Weights of a small transformer language model: 12 layers.
Each number is 128 + 32 x the weight over its row's rms, rounded and kept within 0 to 255. Layers, rows and columns count from 0. Numbers have three digits each. The size before them is the row's rms in percent of the matrix's.

# layer 9 attention key, 128x256, rms 0.169, rows 0-127, columns 64-127
049:178120166163103101140177129141131151155163166097118153134206075070107073175113133116192108044138071091135098106125144104118150142145177186170153152097180164103143111071088139126142148118134150
066:168155145172197135165103170126190181094118090168062120121119130066167129157107094133166111137136213106070185162104172120090187109158142159139117118080104100148152189132136135128154148131145141
057:145152043136096105115116136117148168169175198121068160138125156135131123135130088137152134148137121151113093059113159131146167112142105149152151082144143135100131118101190128117114118021181107
060:156124102169144114140115148117113189102120103148074134114109158111142124210140059119096186121176173142114149126115200142161136108139110135148129094118148074089146125116114141099106168134165158
059:115113095104140109150066097088116144128123127167112131149111169050146166170074076130127188198123169131094129111141069095106157075144144091134143134114101174098129127189103123100143121120141104
062:102137127121091132152160125169134126141077114073120141102107110167165199180135146135102112113147105045159103138111100138142106169126156193112129147155161161084095081091126127153079104142094162
063:120153133203191142125157151163123122096076135156099161115103146125156132159118076083116170078174141096139193110084227083144113152100179144196127115060107130155123129108161056111156126184136103
067:051073154172143153133175156126109071120136089152114114144111180138110152163131131158103171186135117117155135118137034224147084144126094101098163141133098160123131136160134094116086145150148122
071:047116109106103096099105138146161134070096072135091180129148155115160175087080106172090151139103153108091102161119082113120099087115096117124097096134087153153075091158101166108179172126142153
061:078143140053055170115146134142151102117140138088152157112136040182060203087137185130133151104085154064142130108165098162145063117159096187152139130124142129098117086181117152099136125155151185
067:164094088166111130110131141100161118156120090107086122098058148110141117152135088093115107194162124159101135147147131175119111153127144163110151136146234130119096092109154091069113134078115106
071:145071191129147156143105098129111055098153117089130085125143161112130094127115090108173215118150084183169090155137074146140084068131169112090081142119212119171128098114110079105162111167153160
064:085080107106105099119159141120092100030201119144074103143122112110041165109154171157081104203211158163103094109111093124107115116118152120105119117184178114168125107145060154139111131185150116
074:147142124114107094090124164159127170131136118107093102183142115114171182105139099137184045145159128102137099121173106135094107142090129155100158142127184117114140117136104147137125133041147195
072:175139118110139128059051118124106184155157129124099104153106156108127144094109114196108122124175136134064129079145142107142152116208155110134141114105116160088194176174150112105082151004122157
069:129101126141164072131126147093111127149060091174099145090113205131101164173160125105183112102094154169106149161132121107098134141117206115130121151124073130151154159116100055151094078127108101
060:170144146161106105117130110135130115153132122122124139127140172109138064153131165151102137185086220130119130087119109122157140089118187137179104124075058126060117147106204159115132086087122162
073:094104120146109121145112127130157115139141153096069149168103182082145173150080121059118146091145102090058106134145066140132071105147093175114109121145147142161075102131135102141133115185124118
069:172157153088109108112146095129136116147124133082163197128188089118172116103132149085138114071119156109152063105083201150143119159138153184153084136107136113120179174052132136135118130084117211
085:144167134124212088124117126077146144128135094159176108066171150124066085144131143127124110096102122135120083111096221098100165117105163092179127113117108079121163190101132056076123135106178130
074:143120092100145088174133103154147136091152184144141119191244120090038107134079140090159134155111037121140181130164117129098136084092071112108048135101151085144137073148208103145221140169126082
091:160171134159138116110077094163099117122120148105069084124108104138155147167078086167122171074149127109121134080085108103128103132186164090133119148087157179132109130147111078133153126177076155
073:108117156163108099121150091117121077145163144087125083141108130133129093178126144060122193136114110143106101103154127131127126117110211098153155107164161177204110085079079061137121102124177138
070:093133078114108142187196158153118133113076175120128109196103077112117180106097186166159239154132119067100126172099039181121101156113079147116147130188118115175078075138113169102116138154127106
092:194113157121166164058117142115101123124127066154162123069129118106117091141206099134085128106152156144119144173130136076129158105143199100160102140115081096109133172124122095094101172103117148
087:200143135125145170108110177105085150148198094148125097078125104123078089075203184170101121173186145083159108213185166107132095079154214124104132094100159091077167136088146168133098158066148147
076:064145103109179135097152099152141162156120157113090129175118124086161096137094162138111185076069035095107127096125137118126163138127128104114129152171118149115125142134145172148135143104147129
089:125142130126112176159131187167124144106117060138153147139091122154074137167112120089158102137117149096156131160125154169119177135119157143139075131178081104132107139111115128117135133135102079
098:111125111128100207106144137103135092095110099096168155150107114130124128144146133135192157109118207087133107195120125145148134142142161115187120094185170179158139140127116134152128139140178176
085:140124125082138141167139130142127143096146087102129133128143158065093097063129106124136158155117079166150117212131158132150100151051130139132083157124072090169122124129123141094097143209135142
084:097127132139123059147147130200084116073072075105144104136094112168106097115099158104151198125102194149138098133124163150134191207119100089139144171173096180175122104137055147123142111185108117
097:161097149204117167122083133111122162131143139234116157108170125134122087139139182166085112139194134102142128130128146106184098055156170174101080122099104126100162155126140137112142171074077147
103:141134146106121138130118139131104159091142109140138175074184082156142150106133122142140114103102145101174128174138108120147140103176115030111073108210128144107131118131115126129163120133170127
091:156095119116107153104155087122185128124119128135148103150099121134121203207092126135090192043056092084082146082153124112145160119153078168076103166132096120126174088144129113143202142188102081
101:124093075140091169125063117095097156124054136120118156172115148117094145127052138118078158161104116134123105095155089197122063092188069158120140120132097126162071124159127128103127135164137171
099:093145130127127103123093136102143110060074130143077111046152140103164113129143099123113080079143141118122114122117154089077142130148147113150082111020093121172100076142151174103124105243152120
115:085104153133144134069070087150047145150127144114066112106137114114131105121164163101133077139103111136181137112137110088120126111152134112143129195151141198085108117119137130153159096126145057
108:098148113132160132117106168150130144121105094131143137156108132130082101131130143124161110176108110129129114120171072142099120138116144091102135100116156153160111137169078092137142090108115101
104:092128101117166134121166130137095123114084130129104067143169173091127151132113128080102111156066080073079128155098092097126041072131144136121125148099157145109116109117136100158175118109106084
120:181105181096159128172147111127104088075152068227140149110150119150161080128106096168135111151182162152124089121179134149186094065126144176120084102126099098126131165148120208107119187164122164
092:139101112131097060090100179143140149145071126085075196082183138141097120159137149161122133105113125110137153158145092121094133136100119093115150140067178138090160103125121148104086102046109084
103:109129096063131184141083169112135146118094135128092153115138139138124116157170089094161156121104152130118112131159086068124072217134133103051137109146136106179141127171145158113144119182094105
113:129116142093126128147113121062154176165115142113127144083145134139109065184183120151115145163058142163157140161133055086086121143105146144100145123063090159045188128151113120141124165091103141
110:159108104114189131111149109162081176150125145117139080166143105084181160119169105140167091127136143094171144109194131124184182115074131148121171144130135160076103102071124123171152135097151118
110:137131102144112131184137097087142117178143117059092161128186141144071158103133158133215172140094082170168114072156116150117117153117109134166137187114080138093117075105151142109125081118135111
108:145141122109125156126146129121178192142102132150129197095113115205124174089136090109103042119108088133091165082122126147135124164175099183114177112116148184118211153149119101109093129113138135
113:045084102140101141116163104158113115157077136122124175153129160189161068148096114134095105100109160098157171084196188175111129082134122074124201156117178152076069126140103095150127170140079153
113:091162123164157149157172110175146105104126112181122085121125134138102080140114163091096058181135127135089127153146165123167149120133153155156141058157146120104110126145053109148115135113120205
111:169104135079139178154124131090190110187168124153163119131158084125133141152099147183117137097158026098146156144142111191110077131147119145086156144114179194104150162159181116113111136104138106
106:126109098070107113114155109094124074139231107154124139166142154110107139129160104150089114092084137148144104130103089114154099087097112108101145099135152173130045095113140101156131136128172173
122:077131108104082124125113157176188109099126122150125103168120162160148102152114123126150119084160099117134107173157064110109123081068145154083135064101109181197111156151122115085101132120113141
115:129152136169101119085154105098110172099176150255106090102144117089107157093173103135148068110124115202149159079122182050155178123114145124120112149110150134128141194140133123122157089118104120
116:149083128132150175121152114062108091116054103148144098101139146132090104085134150130128139081161115202106133149117129130133108185138192145139144131165117156116210055071152164105106140131143055
123:120155145112060107126140092177196194104158099141147136115166104123165092123102037099106155120094131150113147072119145129086117144159139135102133135105110070166132116117180154098115101139124104
114:112148101099090111156156093095104098146083147103106174110122155115079145098134139136138179162087020113100104091087105185065092176101082201115114106145168128123080108082138174134110170166142130
113:187125140105150136129103149157139139143087097077135148143102096178130150163138114101138132073169093142144121110142130172215133143188102143093130123121129111107146170139159231081113106112139125
109:142080117132153102145119180121137123091163103127132135137129118081070158091116137101105144095124158155165109155162106097132130086123099124133117175167154128104174074103143104138139152197116154
117:164134132149160124173153177171142079173120101169132104190157147088146172113130120072152188169069089088094151177126122168164125098176136155135067095178130102126097105145129153150103182127106169
121:193143139115131128161176211149119076092110100142131089171108165099163171102081116136040104120187080123131062124158136160179162099122133127148057090174072114193162122102073171136093160102054165
101:111151126112105191095161144182124171104067129120109113138096063108145119180149140153095146145103126128142199153148077089138162160097130204091099111197184136133130106126130165163117146084170116
103:092111150155136098108137123151097109133099086123112175096133148150090150176179117095110123151159084141162172196094142186082132106162164132164148120098099113131119098122151125157129154132140174
118:136168110166063100107104085169143159147108140079152139117133146155152122158175126114163145138121188103125108152143089105123062146071123129112156163150147089130143142136111117160102177072126122
099:150143124128147174186126143174143130145103132137114126147156135132146148106186106113129129121076162141104099154159123135059117121124073101127169149110113128111142162122067114102177071067097153
107:142102120145095125146149095124125101132182103114125132146151163146108104115071115169097120126162106122179141111125149153106103090165146087121080086125170121123087129107170177094047086077146139
099:137084125138141156104167147141188174148141131130128076166168141081169139172129104123186129097101088165104145122145153061103127148087187065117123179090139087131121084098148123158156142106130100
111:141129159127120092126185129168142158151148125121130142168155105130167154091110094088143142153077079135144112096097191130159127129126086125132092166073083090073179128081121157145111127058143097
102:102092105102122150145086111161154101199068128050130149140118143129124142154127129119136151113151119194072138121068101145056109141082122144150161129156141131138115107129186117097138143101171141
101:087120121166120160134152151170139166125053118173111113128110143090112126053119134127145158179072102109135133176118152166169109094140103125134141124154118150160129165107080083083110129118165086
101:101103106173124117143114175141100157053091125150125076134139133107163156102162115098149122132141121150143155118163140137146186149078074090101130129119107125130177129056117148189122065161105138
105:120140161137113084113140125125116113150081141090121167148186173076100175135111167092107164141096182163081057115141106144096128142040085164086099146080114102080073059102121121187145120137123049
132:160119133159068138107122128090106172126076166080121137117152142134167116124124093132100110086087227148133142117116141112103125133099108088110195205118143144070125086128114097080112131076173087
107:140108101162117151152169113089120135137169143126160071136137055125128117136124136183115121105111160096118132158111083082174151142099153148104111125099102140120154161137134069156130083141136158
110:171163126122109116177168115178102103109189123127120154144163168142151126045117128172094082119124126140179120191154153096147082060138104072129190162081130117113087127068101119132202110089149126
103:183111141137113121121160160112129133118191146184179181127140099134163141109152149127112104135154196076109140158207190131139110076170160099104139136118066115075134117100078121128170124083136132
104:087194051074125108153111130089118112118156116101141197126102114196127160111161067153172153098146162101117086095060093155144078173131128154112138134164164126106099154128245165100107110155164093
108:146119143145129108146138084117088097162151070174085072117145106107157145131176170099119119165101195120090131139164104178152157153147104043121195124110138173156113130158064132155180113152077153
102:208091118065226199147132124113130069140138129205083099135143180140113183089139143122092073154165097113115130102144141147172163150096085112136148130145141085172155146147165172152094142091144093
106:165150106137170098125113111106145150136100134095167128140115100100105124126139171119178208124105069174143139123179144111171128137116109201096115089135121104126125116123169141162156066123067046
112:143124133140146152107170126218139154139087115095123137104169137092154143154104170140155124131126159168144129156085102125151092152096101105144098141146135115117133092106146128157136170142148097
109:153180128169123204143152120128180064127142177124111118170111133139128092157090121126163123162136114133112142106155123102163136090158094139131092041086115164128114176085137115083165133147102108
103:144160102140075099110068136114110143117147184111087105113090201104070151121120192118173159101073121168092089122133151114078118128166088079187134157090124170122110066077123103129172178111136148
112:182169090121119087131126141161110181088087148073130146067082136109093087131144065122146131081116158107116122099166123089148121187088114083118135152101136129102121120106126181077107071173113120
107:103171127132080160177182137131201095122136143134148176134113162136075161125129160052163067164150004099122154133102097149092107136181128151120065116150091153156136150159134108167100086045122129
111:173144112120186143134160141118148149109121144138156128146110125160136142154044141104066059129124136126110107127178156156136133069151169153113110102120129129087112221128135134127136144089129126
104:102127119125095149053148129110097081140091133096114131140067082184146134165192133158130147154194114123144124179092149105162082116133143103112147090162110143162086112091083106117126144071131195
097:117180064162109084231120129100224151167069172145119172111166162121095069120115146136133104136121137165151108086147145065036122146132094096065122183109123113160082083143114161074114080084136097
103:116139094097084157157149103193113130097151152129070086094122155127138174098101132128100107125121152163137119083124151114155100152142102008131114200039109142173107129103072119170099041168072119
106:160115148199102171184134148117138164163138134134144066099115112182147107086138116152105082074181120073062153149167110137111178116146096124158123109085129072116070138107106196128105133118147126
096:136118176156110185086093127068144123077137134135127142112136105086147157100126123141147125096208139168094158188187143142115163120163143113093049066124136140164150129140099089162131173144156146
108:148135172120161090178131104159172137176148139135119106123127127148105129061146122081155117146104033091125128121125121111145091076183112117160103081153164093167106100138149074145143101222187205
106:147119150122091081135113139170127129127113139060148102149155150126092098101114140098116115144119151154087087077113087100075124111104072122081096119098152161137123104156136140107133116090129096
098:107072180121141140252116164090118117144123150095166142103059153130164184105126149115190114102117105155126143206091088177100043110130131211107122109127108118133128157135168176147162149128139131
100:102151114104113171160046107086107166158109111091128152157136192065136126145137119096191196083158068058105082138090097151090146104106108142110064122141156114124045106153146105139120158152133124
102:101134142114072130157139155136106174068066137119106176034161141121120125111133060129118120100127138116180097142152168069117081171159157136101137136113117097129155150106127134102107143113132108
120:174164111089060133113079102187153219148084140125119133094069133197146135166143101142122060134150159117119158144139124173170102134094033080092135059141086155119134134167144112141086153141108106
099:150122093098112102106174170172093145089122117137093149110073116117099101111083103143124132100139100130077147066112149132069121129145110166130124096103126155187149154119138157136146096027182096
107:154117147109191089065157115085102136107067063166092193176104141129083141178146123146140093107143092150106139113107126142164110086119085160059138104111104160105105127110116084084148176121192082
099:161172112085134086136115139126151124122109151145190092113153166124153137135174130094032083123069127128110081169095111141173210095117161142160089058109098101144113116124093177120151104179165126
085:116145104157147158096112085133102050115134130149148115080103102156187149139135134224125112123161105150144126123101129174153065119110153106122126047098125172149092116071148115106144143089119143
097:126135137096103114166164158112140095098162075139126077066164163152148154117104128141091133112111166122095104108134087172120151087143162120138072082165111153095116163099192131136145135178111106
101:114126135156159129141188089169139113135192153135107142177133131110095136108144141192137159129153115154149102143143119103135154086153147138111158177160165128145084101135139118113118078098139155
097:120095120126100136106144128080134090146112164168065201110128173110120128150074136200128115090155150133088131208112064125143144085176123129093142078147091175105152135121105145107146155112111123
102:112157134133144094143124123160154132092113185181104056123147031128134125123135138113108136155165147138160172117062178181133101115162133108152184141147140085099146138148148107183159175096139152
104:163104119119144133130119177142091113075098192142128079094124144105155136057125115126162171156139113108158052174099104138142218130108078107129102107139081145153158068104147115129086104105187132
100:101159184165107130120092130187158181201131106105104134079116128125195112148132113181118150106111144149170157112156135144128131056150076129128136183104149111111122135116112115107161127031095143
104:132119120123075111121134193132118138156157164085124134140131146094141088193156124138147165121125134097135102197163076119140063132070138107133104155141181080162102120061190139148126152152089146
115:138098173107071145132121105144111145142148119125146074136162152131067063135135117166108151097134083195091148097093184117116147159051164133102133157079139104172172131092179114087107160183114121
119:131163125135094142050096065146166105179062100096130167133139132158118175163154132124180125136162118148094102147115021121117107163069167141133172133122108141103117167163126159151131160116065146
111:124100116126147184174190170079161112136117106179189127123115138146119124139086149122121135140129132111131108141128085186208103117169148168125079072086100174133162100140099156106090114167112163
109:102137131163142149116129132154132096129091182139173123109125135189113183116169166146123137115134109070108101137109127124170104184156161089176129163111125105087142163107100143099102099096141104
104:168142121124126113097144149115053106096085154133100131097103111134111140163157180053131153183210140123120050150092120068110112135146160147199202166151081110120156118169071105114129158182132113
107:169155114139124147088094145069159168120097119111202155111150163093106112162133150112119113100158053174150150174081136118110063119131118090108176122088149105172147166148123169109077135106122113
107:125133128099125111091138115155182107141152092115143159093181153133092085132128130105171168156159130141098131108132104162074093171170134167140172142115143104181158169155184170133096174112085165
102:176119108157089167126150131117170136102103118171115168113135176132093098120077106086111123106133073160124097108157157128149116120134104147157100104111161101155103134121114137108107113239108251
101:159107148133118094116158170154181079115140139186130073131103134158164091118135164164055067106224121128130157180095168114151068096156158164123081135127123099117134098100095118121105096111179172
106:144074132112089121070093128136198150113178119108109135142155113120137167110079149181129165133117109158149102127114141138153153161158037109183146125084147107118190178132107151146059153070131143
106:188149150111118105181131147150106126085083118183183127104127110069120145095128120160114151137138113127137089133073122125121164068168137152151115067162091121141141173132086134111107116220112120
112:147111084140127109113128125181081165149053092182158089070200107135174147105153142104083136129126150062159133116135149124153160127139052060123116119110139102107135127141116093115074159072132112
117:097095122162163110097210108142134085135145109111091105166107150088098095110118139093075120159163117112136179134111153139179119157127094121122096088146131147100110117131111156141112106114140164
100:076119128125074114085131145159122113137100109106081171084127131143174061119129113106173170121084091066159185141142155134133119124154104104156128159126128052149119131088120107123094084210168079
105:134142105090063127102105152068162190122142094187181160065156090189091155113112138219109107048108084110154196146113121119146127135145110079102176097163138100151174128182118132110087117094119092
125:123048151123113112112159099089146128126154168154129116093157167152081122168151104140102162133099157173141135115060111171069113171118081155151163198111030108137105097104142118168165097135181153
101:158117108115129070159083140146141127133137086076123093126182194105083096076112170128077107097146099141156150134139124167124173133125163179128125176148109089118126128117110120138101103106154131
108:121120120129142105130136082117117075170122092172154139117122095083124103119135151124128149166129101147087168117135076164195087120121163161126070139148157156182132096090140162143106131132112069
110:109106128092078095121106094115129140075074184122144161060158093210126084182125201098101156107115160073062123156072055156110078135146144156080172091111072156160147110138171124066115153183095052
108:097117099154125103102172104099076174115157147071115082132135101093122161121140117129060148103100126085163168113187187091107198098211117100115167158111169103151087069032157081083110141109139173
112:132118172121129150154090173069197097116098102136105167153117166143133157132120122126120168084095110144129130148158118109195165202124143082131160082120145124159132137073132109041123123152113124
111:083153082098080082143111119218095177138098174061112153111132127187117108159151127144144083132087183141112164132150187136110157161149131068116150159174128139092118089132123119109118093153095098